Part of a small language model's weights.
Size: MLP 768 tanh GELU, 9.84M parameters.
Each number is 128 + 24 x the weight over its row's rms, rounded and kept within 0 to 255. Layers, rows and columns count from 0. Numbers have three digits each. The size before them is the row's rms in percent of the matrix's.

# layer 3 MLP up, 768x192, rms 0.0664, rows 463-477, columns 96-191
099:127119146128142121131107162152136155126134175122138172126160111122138154093201156135131141117128119150103159136135103145159138147135107155142104154128192097117151094131137121100091146126120086143090157125132097150159138144098127145119122118125162147110105141136131126089175105099111160142
100:165181135110156141162140148134169123135142188146107112099125093169159150100133062149109141126166178130103139138126127106103145153164123111139155124131144177140127163153136167092153109146150124137080127125124128148119114105137130122120171128107102162163101111131120129151133125073126129105
090:105103094150129095124149136153145144116085124150148116135118166114122139157168083112142081112098114144125173096165122092119147150123094100075110109139135126124138100160131106159101112119138161133146119100144149173149131119144191121083113129124112125126165116161137103107129075090147129119
108:101118113118133141135102149117149137183149093116093086110160107111128137116154122117139109140105097141134128104170118106105117127139119121081117138113047148155122104139158150158131096154114130141174135141136127106125157134114124142160080116125130122149139127149116172125127129160176171117
098:146101133126116172166180150089171142114134102125120128196125104123104110099116074143132112132109129106135154130157115087150171111151116141128101156142118101125147153129144107099148135163087129136134077130115159111126127117080160138116147121120139149082140147119150100120092151105125158160
096:134123097134119136140079169161085097117114149105133126125107125109116162159123131144157158115089132160131128084083096114131101114137134147162139144098123138122128141112144157071130162130106117144093167132134087118103115144123125166133133212140139112099120113135131118156086132107084170145
097:124118085106123154145140150142150137151151121140128143143127149120108136175119085124147127096162095096116128119156138122113129115118126117117139166157044108173135140111109103157138136139148076123126118111064121143140098143131094133054075136126140109148109106110123130124079144106118159151
104:184128137100135131112154162141163113192130097145153118121204140102126135104173143116120160133113100184109110154134117126128123105115113077145090114109143121111121146150126144132129109148102172103072138128155098170189161127122088101139127152111106153115129179134140135104114141106136158117
103:157131126163153097074126120111128161123170110069082153107133159109159107136129116141146162181109147160146160115123136108147132105138117119117160174132095127147154105187123127141126091116102102127144147174114168109125102134105109095126144154091111129123140128126111161139177149151120115101
093:107089153144149061139146132140097145112121131156158125123103135120174166148119114122157127127173171122161163110123124127117155113152138123096116133174113120179106132143119117140105114127125137135131144129129155108103168131171129149155156133133125170112169114120123146125113110103127168114
088:124143148145121129129161148118103143119145157160109157126109135121093142122132093088128158138076151082152108134161130120084142161133153139100119116131164107070147134141126144096078067136125175167118104147148150149125120142153128148109114115074121129160129084115157087121131115102126134154
107:112115177127065125121160132130120130136118126147126163138121129154149133088184105107096160104159138144115107148177105148082115130160100130116150172113136131168149171181128105117084133209161143171137119122108138146148100126131075141130160097106134125142167125158146108131132140122151137142
100:108143121138063150141133184129109142097138160117131141120118114124167133123137157098143139121185088148126108145169169084112109092122127135110123162142167115122126049140164140103116070108121129092115126131104116160157118128127120124094114156112109136145132104078131082154104134102100133130
105:148138156166111125141100093132138104155159101187103125123155141157118097152093093124095138187131100147108114106118146133092136148139137134126115113148086102101158158142136149066138137145112154139147090109072096100108126139112110187135124130112121088094088147130103137144102147129151119114
097:173104182125112137169091158115169150155122152113137125127133137126087135151129147123140140115137141103139133090166127181107146148140086066144168133147145123132135103128094099152149097122124122110132087101106090122159094143108134127128114121126140125127176101091116126165105123116134114131
# layer 3 MLP down (transposed), 768x192, rms 0.0665, rows 463-476, columns 96-191
095:138141137094111118141149118099125115159095109138110114130145125155130115158079109111114090116115118114137112156183143114048142121144183110141135099133099183129137138103125128146128166146133129119154136142077095129112149107172157109150128158117100105097134088136145130105130114137130102096
095:123095100137111108109105097130121152116115113129130134167165142127109115154140168137122140114120075102144135155166108089120112093110156137094103109115110108120127121114163107160128156142122148099163107179101146110119145109103111140149052096144152115141167136126149112147128115143157157144
087:162129127125111143121111125113133112163152136087091131107118117104132136107131174121120133126140130117143112173107138160144144096096124161142167132113103111175095142121151162113160131157131145119101149126119114088127108144100097178174129101115160127160099157138111125125145142148097117124
110:100110150103112090167111131126126121123152137140123171138158138103128121112129138103111111113091115128133118102077112148144128096124139108165091125133126120147105119188175130142086147114109110179168120148143128116139119141135119112141142117159130104163126121126163113148139144109130144081
100:078135139125115089066118137123132144147122138131103149106131128109139102127181130127174164133129110127100103143155118150094077132105131163119153123130118150111107064120143127118123109124159096105110159113148138127163179122143164139127130117186137140147094125101098128084150109172145135109
096:159125142115095125145163128120154119157125105162096133146176127131125103134126096088109116142146108088167120171136165157139131152140100073158111083122130112142129145128127115151203096128162118114135103142098155119138132137145133094103117063131107104120109103138155139123156142108159136128
099:135153195109159105109111110155106147105140138150083088076133106132143141110075148099078117152137132136145106163129136170145160116119082131117124118111184149116120124093161180119149107136108113095156142146137143128161172128117190117156165123102131120115144107102117131114134121128135127097
107:084141130125104094093124101100140144128153132141110145143122104093118077129135121138128140125116152124164090097110128127103115122157133136090131127163159130134132165104134133080125145121100046133160146129159102105113137123124140095102125097116128119162128146136130152133110166163099153119
094:101146090115105160148096161118078135123107165173149154131152131156100145121130119145069116137107141103160109145142143127082110145095122108132121138117144159117106112111092146113166105150129137162139106193118091139114131141125077155143143104101134055151146111164125154129105164102132150098
088:105167109126115171149133111134130127146112168085103103112135116160093077150137152096118144178074107140113115133123151138143104126143134126187131168102163157093154103121127122138145147140148153104117130120163121152159116163090144145089107099109114066158125123123155111131166126141126089139
102:147145094117145114130113113131141092115121090080148107132158123117172110124116159152095123114160123162111164130088121135166131115136069106163151151123092122179137142146100108156143136109133086094157123101093124141109118141122107114122150162165102140106148156138122154129126160144120105100
105:136113113155113137151082124137146104101105136156166132144071157153135152167108150133177094142130155171095146135110154112122098141131132105115126105159105094115120110124121170134137122102087107123132127122118082173142127114097130122095163123101156115129137108160140108123150145102108133148
094:109121167158168178129139107120144126150109098169131128145168101138126136147136086135154132144097103139166139114117126122187151152137137131184129094097073100125101201124147108105154115163145132154124141091132118103120099141128149166129137124180080130145119138155143149124136112118144127118
098:148166123131157123119139136121162093091129138174142151123172096125166118096158110139103082097090178136135144158136124150152101113142116105145145113110114144154126084154091095162122093136128086123125177156122136143133121141137138142134107097180144132133101109123124134116129082141091107114